From a checkpoint of a small transformer trained on Wikipedia: 4 heads of 32 (2 for keys and values).
Each number is 500 + 50 x the weight over its row's rms, rounded and kept within 0 to 999. Layers, rows and columns count from 0. Numbers have three digits each. The size before them is the row's rms in percent of the matrix's.

# down: layer 10 MLP down (transposed), 320x128, rms 0.106, rows 267-319, columns 64-127
# gate: layer 10 MLP gate, 320x128, rms 0.108, rows 268-319, columns 64-127
# up: layer 10 MLP up, 320x128, rms 0.108, rows 268-319, columns 64-127
down267 086:465508506453474473600393450540473508505576474494578496506509443539521507547575486530490549445478601499472454450512535524474473491495494470538520542576491582486525588507566530535606438475483599
gate268 102:511450561518478433513563528517636392532472598528520458493560531562454535482500518511507524438497451415508531529422563447423526508507504519520385534571372541565528511565510489472507443491498536
up268 106:483462513520480495538372573501518578406474407497549463545472518478525521458409494523456520514447476550585481511487579387448479459550533432471512491531596516438455573475578591443543563552497588
down268 103:504511542538521459600512489505562519626473503488519500445512409605507488527447564492464453505486447440527535381534449467499461529499553483429443480451453529558469491493562605474579442511550497
gate269 103:503485463487533493525493555584528541467439545489521612467423550547475554568445469548494631454494466478539537414457546375432431460474471501525490559472420457490445436465438547504494464502507440
up269 097:478533411454552493507438578452444484510474468464588506474499501499573585517397480556451585547509542534524538512544568418472417518420558471605591448515530485474429543511495545503553531542535427
down269 099:472473486479552513479531454466542459553509528492515511440458428494527561476525493558468514450547515540523417519454482510537518415478528487506533500483458526406393455515457551493560549517472580
gate270 096:489381548521502516469546546423470481399519554480509486501493399506463511505513458564494443481421357584506514588575596522455580552447493462528475374539542574481532502498524464461492534531547473
up270 092:440466504519500577600528410510486499500495506474488489471513436558435542511591488547441466463397422572517481569543543470395440475466535543503468400590523492498540479527511459507558539423482491
down270 082:548547492466407430507507445465521458550543389496463411484477529459513525529449470459548552487569459524544532470487454559481461436560548501383495468547418484542552491575546471507503547509522472
gate271 098:516576615510547523512456544491511510498570468516505448563497502439525508448511490431558529441553498446458435485478491475598475511479439467550416539482524605582471541535508543465471437476477559
up271 100:542491477632439514512494451538542546465481582480550438470485574520482524606435420481495528506422498582492445593553581502530553486481467567503476502546504467427583498556486490489512484506508495
down271 096:479543482524506519520472501454490590503502440492449468471509409466534520557564488514557500457506526460499486451529444483476428458435597445470522568569467511550603497447510474536532538458410542
gate272 101:482472472479500569558427471396544485435594545538573535532529459510497467477553481461525488501404509525544563555580532447458519536597490464459467524442616527464509521509523560518527669488530487
up272 098:489483572432375546486457470425569477553431493544598539447514538529457442565421488487519565550527528542471491528531498578573475537565489536490516530542485458575450486480461479574431501447515491
down272 101:535435537428526500507532448472419424487460512488554530578509404519540468483556440434457577595431475522594477570479458544565422478500537504533487502518561540423528602540525471449470539451598518
gate273 102:543539498497531531521480557525439542442502502405569574440514442412496522514479471542471512514465530438591532543480541550399499464482473468534462571519447444544602442559494450525435600453580567
up273 103:485508559449569518559601433396511535536592475564471411525463482561482498509463564510480497456511484455470474462506392470493515567385457452492471466595504497455543448617519512568493439398460458
down273 109:448446485479441529561460475463445560456494462507450413542437471584551506538601499439398483513526412475454471378474537471510540497454442479494421489483518476502379486525490449475569485474483472
gate274 101:543639504503437479537479457554416466512594527417567471586524460505499527557504372631528468527499481467471450511461483517535450450528490464550496576549510540579440527558530451470404586496484553
up274 092:606511425592477546539549591473459485432478591613571513507516584509557501405558535519465500527453506620484588517480425488513546589491483531455507514474483521467512524422377542491500406440565410
down274 092:467550503526439544400510565513562544530459450483424487447609391504467543493540462575481501510556453467502538516416573460442469506482440535445464519448557539488434506455568431505549431555533491
gate275 091:585561479537499387543514456520481449531489529425452467422499473559547480546429541464517587491474482557622499458559516536583558506464392492558528525499528374494519447489467523526489464506445447
up275 115:570536527417531528435531496546564426485489594496504508547501509506438551511494591497546458474532384486420518546565480550446440535462529499476512502444501464470524563546483544516489494574544476
down275 112:500503592363434561467468526569524531458516540561446516596504513575478484502540448479508494504475506490469428531472607495513480542494454494431447419546545523486470674506444525548477541464536479
gate276 101:532433457479525500534544547455534528392573497350449509505528554526530575507536487472482504545441533448480516485549465529561443548473458503580532485431519492551503592442440526507498487446501470
up276 110:495532530537536449496435495553502538450543513416511498547521496495467549527543518449528424372455549542482599507551516531456515525563606455455464329455474534522469604516551460503499595460512562
down276 107:499561536523507497513450529540495488533498558524502472515541464500451452542486483475571526460505387430536558417513597602441535478424500530527476559488497509554506473470522510381421486578593450
gate277 093:487512605499594476509533557521472544535513611506560533537531456525612505531507440567517472467447522469511504417371544543591498576469456518606559525486499552463498506530509487524446463511502645
up277 093:447457542522489555469467557524462585473465480515482481467566482550545436439463547521551591507505558454517440471428529514529507539482508395503555446479486518530442425487514434471484520520485493
down277 092:515452470452462469462545646398472507400499501449523607455507456525509456505506447478530440541567504493567433448382451519516472537507492463461502541502448547482387475517570580473477511527560529
gate278 117:596531462530517544399517573523533543444517395545530505384533486524495532555465555501493553513564515574626464535507570559477547496557566587534452498547613554512470591464516605484471452423568478
up278 092:580479552424569457547506625527484518508433468502459566397498503540511444553462423452483556528526531588624576510570541500433530515585510509521454437455598506508399520457521492452480465485526532
down278 097:467521437525431508511490435464460525512498606547534460593498477519459588451524552508482424481452479365387461480497460500497440471479479457517494516494355493566506429511537412548540518565498423
gate279 097:410505527489513482470520549503488601480499522320518530491491556467427486586514576507555563479390412463460574478473501450386420575533530464538512457560461492518514483453527501486489495502485536
up279 118:460520470509552512589506454534344577484493454511663448555497481475562488467487538563531524439457595528440515498429441502488448572489562533532520474563510578398604494524453437485514475466501538
down279 121:543497540491584518578493531597408535503507522539565501500536511472562575403479521580431456397505575562461515468433462485542416544490522503609539531526534543538574525530439524467496488447590562
gate280 106:516579483526469488474567583542485536540536437592531523522465538453485598540453524524606467465455484459487476500427577460389504482517561524527549518443549459552529501507546528460386488457499511
up280 102:556463546456459482493533442528407537453457523415534489613530459526588519456444471471433432499469541563434502449505490444435497511593487487541515572504523444497447534582482482632618468491426516
down280 096:540442539494471533513541506503479422599476595557468550543498481503530518433459506576377472424465525473401487511621487511481468565486572448448481496519465607465532526442578508425594515546491453
gate281 089:554542513487546471492407396495469556492461478499548562571567509491483560510470632462464490485548487494492479453536505586574505440476443591435445418500539539539472500499579520536490438557533457
up281 081:483458499570384490480428530575543543435512470625387483493506473569530528532491521509507487433440569491515396470424519534445456416528471492445470546483495437353526528502482571531545553445539477
down281 084:548545534423619562464553509468399495610520573455494464425451480542457522444477531518496440440496476525464626467561475555456473565542515432450449497454496527470566477560486453390451464501500497
gate282 095:457456495521449577514477573501601473385423453491432525448551586536461417532468523450580527540482564463574497462401577492498459528548464485567430552472445501567339541446504496460372445487526538
up282 113:467596450488559544538453483535518524454456337468591552497514527414514479499485479479442514523431507524573505470456507526462393500568529504519508515489494566453556509554512526397466586458591542
down282 121:485537526495532480411455542515512512453474498577550587465485498488484493555571478531409552463533521506525427429489400474478487474459523504389556528537475467504459384427454512482489543416471513
gate283 094:572392489490479515511487466491515531473463540361613538549579575386497450495513495486534584492366491497475483548542483436388527562478438558557479455538534485452567559529535416439524505513350505
up283 106:523562524457603483541481370492466419499606528441485422404442462596485500603564501567500502547457538499442524465376532541455541506504498579509559528519601555541470488615514504399477487499485410
down283 108:518458523478499419535490518553542467427535495508448527434501595450563501533477551425503405484581423495632555504532498503557570515481496458469492530453541517491524534449506537530479565554366449
gate284 091:651558546445475539432457589504503434608446488503473500494391489449530502504485456463455508562489539460514514519546469421490564480496499441461490479445473483420425511524608518436509507560472511
up284 100:509412565565498552488458488484548486462510450611482542505497469459623469527541454574641545571558377412479435536538542547499545441470534481600535567463461440558560501475467530537471465513502567
down284 102:434514540503529499498532509529520547503452484538478527506500549517536503451500522539560495603425499417433489531445424559444506474530610494589366575473474561469397438395523475579497450463596519
gate285 087:589552547414495531500462545550586507542566541540499471467411535567435512507525459541502508538399508499470502548593492526558492525518487495444547474517513491508577501378562533465409435469523568
up285 117:537549507496418473513492490473479519463483475517481513553537568422572407503507499498561563501461512461528464396579562440414402504485453523524514615504497440577522470492559432477429584506581499
down285 104:537512496398422452509469539503495537444457551519468513521523537476537487508494501527561408548471499421498498460470538558453468513493481557493507527401505423538409494462551531447422501481489568
gate286 091:501563470582483571543571511583456496455463474533529474460393508578567568477449414468528509518455502506523464376440453498542488515482533507577559471592483592479470492559539554593536644573460503
up286 100:510626518500455448580643444479542421498475512447544360457512494508536519463465515520446485498523535505569524449454470467594453551462433451462501551520541512502530519507568467535528543510417526
down286 086:501584456458526488454457568416446519485522470504521441482476475462460555451574480603500430515513468452502473526453526565472534471581479523426561382425532420539546495495459500429536523567417402
gate287 095:525431465505428451438536523550494452541600448535491614437445516468500460546431516522612540477476539464604441572507486520503476593446558381549488451505475420605495481570614562454470504511479539
up287 096:541448442412511564402500501481531438507493496580527549439491519555479580480419523426605634485516462483530502540571470498423482471443483443513523413518496559495547477552554515483509494540475527
down287 088:457532468536546449532461538457406570495479513463528461522545496429442578483362562568507520496425521471481479541534510564488454378567496523632615505553525519438562524532467540484471484394587523
gate288 097:526485468451601438549503516569482577387388475492557475547507490478379502456539442375511524474477567405486510511542544535503431514469484468611442494507532492566528524519540499463451426493518434
up288 109:632381458518545433483510574432499509497429539430535492452499558470491497510518542550445498524405444492537462481479442485468528528564569441494426537497570466512524506519500404519494529526500404
down288 102:479553416472461505504552531404422491474427438413521455574594582511481480493486572428543516538589512484482473450496453522536597491528521502476390518450466529551489495493463534517507474531498471
gate289 093:573447487508488384477481477461564517472546582516482551505459491468508561585500556504514570437547391480432477525454511496477448520501446527476469553478471359400498530554548531542527386552573479
up289 097:489402509425509521408485482484470453455509521419539527508472512569487561578556493510521450429500500532469525533477430454521418528443545460596559470520505577570561492486537513507444479516432500
down289 098:544586479554529507491559469509553466423528520560451450502503458440437531493521518524527513484456518562573503463450580484444500523521539461533445572418593404463417432537448498466481434605559498
gate290 092:569453443452433561467440633504556577543438492421570491427447457548435538406458484505627382555481530453533484586559424488565563532520575444425515534437428515461531485525549495436576490538509505
up290 093:482560519561436587510424521462601494490529476540502513524532479486440406583539412587527559438427440542478450518551488462477507482598456572398464528489583533569541451448448484509479415555509439
down290 099:574524528433426472555516496483553531504530408615547467451552488552465462509457471434562544541472525532510449501494525509546490434600464540517554480457535547464490412440574495538534435469536530
gate291 106:525507463542461552607497532566441465451460619466562479527438546466472546563515510475512495601415437496396508523504471515513517517482449409488452457469433487513511487487504529472388559533470542
up291 103:451464511509521527533547515454549540459542529370554424543444545585482516479541486467463498439546523432506477434486441437471437459544496433420475599464528446401518530452602543395545510519427560
down291 105:536464485440511529539509513449460491481439520570588496535582512496550484496489488490554488489529539505471396518594462507539577495562566391516527517462515559522445510476467491530526526465492516
gate292 097:507519574465513592432472526521463533483516473495527467520454557536480446490555517487523461545433455541472459422442400563458532505460569389558499489432454566566566469479462540527432487420475518
up292 100:523496491408538475564517532450564484536549520549454452438496492513520530458447477436409472488512521476552527452527538472519570565394583504490427491459473591580457570486566612497497558549575480
down292 101:484524457409504518559509466529422476428519512462527525538440595466502599538484478502429411491550536559458452486508530563542550540533558505516502415525576634676478467564519502444508474503464528
gate293 123:529501517486463500508506478481463501422461560473466457572510588464443516500514567431504483535414590464496500488496564467485473509498558462444514532530502435561500537546557543521537400499482533
up293 099:571463528490551477534574466492495510509530536561523507534446513509498407431504497465493455565490580508587468597476471404421509479465650464570643586454540505530513512441473508496521517580424551
down293 099:497537519512440413484511561592477494561578496537505516433609498573582555511604494520436505438509480511480545416505472522567560466520424534499440442532498548500473497509485536454474494488568515
gate294 101:524485504439409519594436499468546535381440596475488539521508496522549492498501580478607601552445497420516494434475592554511485437528375555429479557511460481507496538512523567490509418457536506
up294 098:521538529485496448505486568544642517544526450510481407460474423444533521581434457561597515472479493525519519535527561509485541458582507487476477356465601482476504471459435427543537485579488505
down294 102:404587548469545536509501402464444492535471553439473473501549551571478444423455419449556514531495525547542547487498531477488510442486501535422549552384561513359446490434575550546599480450580477
gate295 088:467474536533516487478470539627499558557387433498556457571517517466520553536498531583503516469513465423477464535577568525542405492697533521512472460535436458543426540454503482491474463537479566
up295 100:484492561399501600508506611540470533444529521545513505475553465477539511468577412567508498448511508525539491455582449552480532493436460489573550473584549499519392567482546483470481469581526497
down295 101:440522514450506456546619461552454510462469460492546372447490535420405557465466503543590545490435431480465419566484557394575485496543418537499465539484485464453504480606442557499360523517529535
gate296 096:504419531500518558398500518500509472485492637534650492424558539471384459456500409502506529528460579561553449476515482528488523476540519540583501481494496532514531435452577505521534462367446480
up296 099:500632435476441519432463494511482517462547482421566551572536502453540481535513578541564471404476462467516384486529482440547551499494463489484486412515481443481463471490429532549463459474513568
down296 099:509467553556434495472578557462488508542537640488515489447553553429442551528412464514537505544404544617475507457448489515463524402571562482574536572542485451506454501505524486531475479551532513
gate297 094:537465561435559501394542475597564462485448530401399545507435558560517491554484587584540526467514551397491515476507533457497555536513446519525633489511487362544543432464399529555548476489508491
up297 103:484472560526464536601400483536458483587517472605490524599568450460376504486547469464515535402430471564466555507507478571496451437532479487471441453506563476447513500411525525471442564475528499
down297 093:563497519398406488447526512422584430476437542518516574457494470498459646572502533568528512573541417459558533481481500429502546444542509532455515571461467499504511442394540526529517447498422498
gate298 091:485419512484493509439447552468589533475431498576524468549479501525438393448415473568480475514381558524533480515485531497426501442508516544463481513516500589487578438527501560436524493443492486
up298 093:453565540597562458587457392517485440518511488504453461632557514544558455499452498600523450610377534513465546535529486574466420500424520517499438448437524535513594520535543524459459502433500475
down298 090:545521499463462514545532475509473463480624454525471429447491542576499569546583460371514462444591425466451507563413504438506543466474532475473521498461458472513453469498483498548426479564546479
gate299 095:566532508485441468513539607463457525518453593525511546458535568554444533497528502499532524497378511582466456585450471481493455494448478450497426529412514576501427394408533505413514434464525512
up299 102:433537373431516457502451526465575552490553507535523589484443475544464415513408531468536508501551490498566475492489499520518490457587454530372492536473476499560475595499522453544475550479528527
down299 096:556608541453519610548502522459549449572433562500473506507494656490441480520475502517501398472525541597462489511519479484481478509520500460532503467526501442515557401519621505517478445562569523
gate300 094:543482528588530493535414434436504558512572518476529574533531476594557519478530491520542475368538474470608474488530535582505501561375448533558539595513563476524522401493553531582442496583543549
up300 096:520431552469502526464459564535530520548425529489435488472591574452541558571495469575483481439519472480487489478496463474360612553455470527545606460492592419432584552561475525519500505420514518
down300 100:513463469492471496472472571489372440484589478554540602436548568467484581466469538530470511410455490533519529498489502444553504507527503473496496569427504568499464482500551470593522479547461560
gate301 092:579542535438491541527528418471543462525497451542520511488593546488504539523434506435506533539457536418496520509445488532472537613404505545473465556347565526471436520436563625442481441525455472
up301 090:476468523565507467450535582423522527510586513443477531600537495457492519442548526408464536401474508510529448523503610414515553559529450539509500514502455574463546527484509592574609424499458442
down301 093:486474441619549516503500458532471461448548523399421520447494505481419508544426498518546606413526553409477531512427449548560487399577541497473568519561433530459475560455465454515404560512459513
gate302 099:516445479448479510566431504517436539363574548523580448555498592468463482538572505534548518494421464375513491470524474463490494562496448456458484615549435562457550541505474519499456466448501418
up302 111:416551533455546561515476528512472476514545470502534458597508441513490460501527516431465465593488525482482567576488454519461399465357532463522431513421477582357429440506496472490420399489470473
down302 109:483582482490459485563485566533424530494429476459449447547540532497442513392505414542488458420446469518531589526499479390523483466502510548517463490483552497463484540513534532545396552479533477
gate303 100:574492550537503432600486475523481489441554548629506510494533465543532502571504472556496495486471465562527487543541515516539530534512487449432504369599575528550555570488504489540402545530463449
up303 090:529496569412533561513524542492481486561460547535482471527546555522428580373483516490587482497547532646583465494566484532447592574441503537415479461499514488509526448505468529516497494483493494
down303 086:503501542528557497493535436507556550547452517525446557483455525462467452539629476418468536508519510488451483469487525493588396443514525552511575524488440606529397527493435531489513500421574483
gate304 101:611474564499475525458449508586496543527432553413550482517486479510445544498427535482556515458448519436547523405483501534500535596497472445463492386517495525555521481461511435403454488488530435
up304 090:494466518507488497539415509494528381422484511520520530516417574559568569562547488517453558421520522482531548478531444486478484416455519508446390475492491521514504521474586420512540567476520588
down304 093:483513518449527451518575500546511617566470488409421544459579508608517475441383523584487415463460518457450586531425521449495548545545524462538478469570506538526562496545552453512466480486516383
gate305 106:512497506444533616530482584420510529490531560479545489475455479474496479440529463538595539519579524538527532531546481518471545526596547511620514472473520547462535499565444428459504498421466509
up305 105:476460514509540502530422554478585549408432494470533512577507452513426388497416511434512575474492538539479627545493499524453417602554443485494525466547517603528494458562369507485594430544488496
down305 104:502515575469487515494582451464489568523419527521510448452476541500534498481529466555505544461444568456535541578493482548520490519487503584511420522577447571529480587510501491541461523489574508
gate306 099:498535477437527477503503472484513587548588543496484469559482446508514406649545533367484447468429611452409532471465515526428589422500541583543550477426551501472463508476513521482515507412514561
up306 097:480619489476616453513521536475538552545576567502577441585521475452518457533481593445534478476498568516529489544397477547463522430462462538549445474450509422477542439485509518441454556341458548
down306 088:475454505553473547484488464459491488434511488525513551464455547574465495468534555582512534534459422513463553494416512541521444536570454425457488430514411523488475553474453559474470470551503527
gate307 106:502472568528562460508438482558465541516537578571539544462572500429503435495523478522487489438486549620537495502526401515493567531484469361517431528490488538529439478547484500591480480435529433
up307 111:507569523480491417383474467508486407472494481560592504551573439553585579442505570415475524406545506469459462481511607474497610471520507478470536505528531509463511597510455503550494428463521506
down307 117:554512502509466555510549460523495501534549503438511485494568486450476558479519489523545536529573484540451454494490412483421533442426516449566534446495465487542452510509418585474569494519538483
gate308 098:622451495566538551546504490544502483531563530584521478456551597492526460510455499582598518501570449494583588463426498511509496566552506417404588455565402518463474478512458452392430522499510570
up308 113:445512557417472448413527515524619526396398509611501558528530498644499536506452494430484494471465511516579468412519538510462524573551446553601509520466560530527582536487452473525578437514577526
down308 103:571453488541499494491473502446524542527441545579539565488531488611553563553503436449496453470538568463533569445467417469488477497490468590503520507516463487487534506440512510454385585524524562
gate309 099:523592549529538518505378534467515545547544542480509625456548485563445493510470605528492480426555509483586539515443419614469452530489510476479498600438604497564569518420483479507469475513427582
up309 095:494512441512545485567494576484489510528494518483526387498472599445453516519547476557532565545425465505484548534479477493426515564493543434532591323459543430535526502558492479576557474506457403
down309 089:458536603537494420490462496512536436514549541529490652488420535531452587505513583510533481468483438451524561450566472558468476555506486548608453579484537537490555475483477551476511588556554641
gate310 090:540460454501602587478372570367556403479493544432460604551431524427539491584525524538581448484413487543525428503437496512575518562489477456447538419525492448483525555562498508450405477530545521
up310 096:485442514495485540541563494516494511461392532425480540551519531507585441575488505505507407477490564449500473516472512514495422536494501456555576532582466500542624486480500534576539440454549511
down310 098:489503448449512517501505410439460477418477554509434506496469555581420554530477569451439467544489437482532506564452444566522532523461515487418465542454519535475532446545455455426523544529461436
gate311 098:534496502508561494439425593513509495469469514448464521457450456457534501521493577530549467476497517463440519490528506522518491510538480506572552415548579515521469457511430449405497461501515433
up311 101:411491512591551535551574472481498547574512592598557614505385512420460542540544483449602404459540484450408562501458469453537544446493410456425427510536512443441480556447421476477558564490495520
down311 097:419508597391544391528461432445546459569469429461518537563498487455537464532565466535478547580524418493452476440437484571535524486521598490453531506493482549504472486491555455531526493498400563
gate312 101:519464495462542619486526556462497571568527563511498481545588468485594531553487466489467431483449536518488546405481523482427502577539444577425500500482552567527483552514490509520527468525494474
up312 097:380648450456602451536552518497534479508533586444509483529552446523483448563626422555470594457536529567476534483461549467530527433549515443515537498430450523477583467499547518450548522509518607
down312 103:548561574539532554480513494567476416516494518515488472542540545408478566499527477484521494412473589562406477465449458561361577545416504526519527497521519446504495517482591534466492571502491538
gate313 095:572530506440450563502454519424467601477415550513529553533492588511494497549569610506553472502431600534502599420472504510507465496435520519485567483504559504411550496465475444408490489472476515
up313 102:452420506521575557533476474505504454608474439458423523573526553471439453483510511595543464513508513540524555467520572448444421482562609518433407578503534509493492546529538528478529490455461489
down313 099:465488527453478539499511438521491438493426557518542428529516511399450450475459493385483431490450420500546540533503478490503546387472414530477398515528451528468572517516456488478475455424507347
gate314 097:545454527462459377490469503575551558516485531451452546505519456476548426535491490445504403470471501495520486534555481538497468421570513545566547553508491576438462488520402505480426453455525529
up314 104:513552501449524499446520572455553570539484555591470556510472553571504492526503462608470534477515602584495553483472521454576492631496471489456534474521510529574602475417436563434535492467523401
down314 102:453451486508481452623454482480511585514479492461522593470456553513475577606568437563554500489410502397520466458539436469426564557517408556550474453557493450459552517541489403515459511498489431
gate315 096:474559529552591570528471429521515581624627588426509547469544464496489500545521476533428485443405568517458447505478571449505470474499431534529456527478460525522558483515493639567547470439506457
up315 095:461515516584542479537503561531513529466493560504474504504471525512465542573548390531474471387482517546458535594550548441493529431616476469473476492532498555555458510472449566436475445519512596
down315 099:450600524542450591493597535496446465461527517511534474583477561434523486498466536519575457455493487466536495488556491511490497457433513458493608558554408531443572482431495487389534528486550565
gate316 105:547475567473445517453453538527510487505520563500560588402493488430438493502517575560506482473508522545499472469433494502464429479554532470650484514462524513559449572609535415449406518499553463
up316 111:564471491473616421515521497519476497474478558495428603465467474460487501542494538583512491506519573542481489425563440506460486440499495474465536574433479467503472480499515531427488499577464541
down316 101:590539464515512551419563629481470542539622461541452538437527471483538614460455533601549473567542516506602447495519492445455561570512508501523527460549609446561447431462556447433488505490467490
gate317 096:525510501479502542436478533587500511553500595541467500484601539451492440489514445576603500480467404490509537491468474581478550507545552445435479535481514460496595474536453518493473474470475490
up317 090:425539503480572564501569471570550557559483517532569498465436573539509492539372476453580471505544549528495463443473531554526477569486529488548529512599481454411607587542411501549450560535516525
down317 091:498430496508461533555537503549522498459548466535508460429537606544475467456514487543517517437486464506534492505521497586565441565492487512612383577521457570610476457640565544473568565453454555
gate318 094:490474513391576464367442475525503457460572441522479519535502525389403488508458605411582530459536567482493498484563551572453512478643468517503507544494443497459467523501533493559520544501536448
up318 090:482456530408542485517511489522517619468444532397444532502450475506599512454434530597502453480537501384487454550627528495567467539500528503585645536487566485483553488506506435484551430476531554
down318 097:434457587484471500391424499393478511559460474498511500586598502465409458557470492460500527510402479607518567561536477543473481563561475507471475559532525509474393548513462425470426498556505464
gate319 112:446519427545486495519481564418479487476554559517542480418427555477506480567513565558455433456479594460490527485522591485482494480540556580555529479461491528549441448466476510361584476421432522
up319 095:520551518500397453482516481480508482496536466506569444561513522449524589576472566462510445430422368533401473502504606508513420471634449512458465458509519574477438385567449592511588489455505518
down319 097:608572440605456473490467523474498463460446484518505537356473514549529519365542611562557473479467611396484473556553502481505556488501466500469502514598428509496432408495433479493466569505464574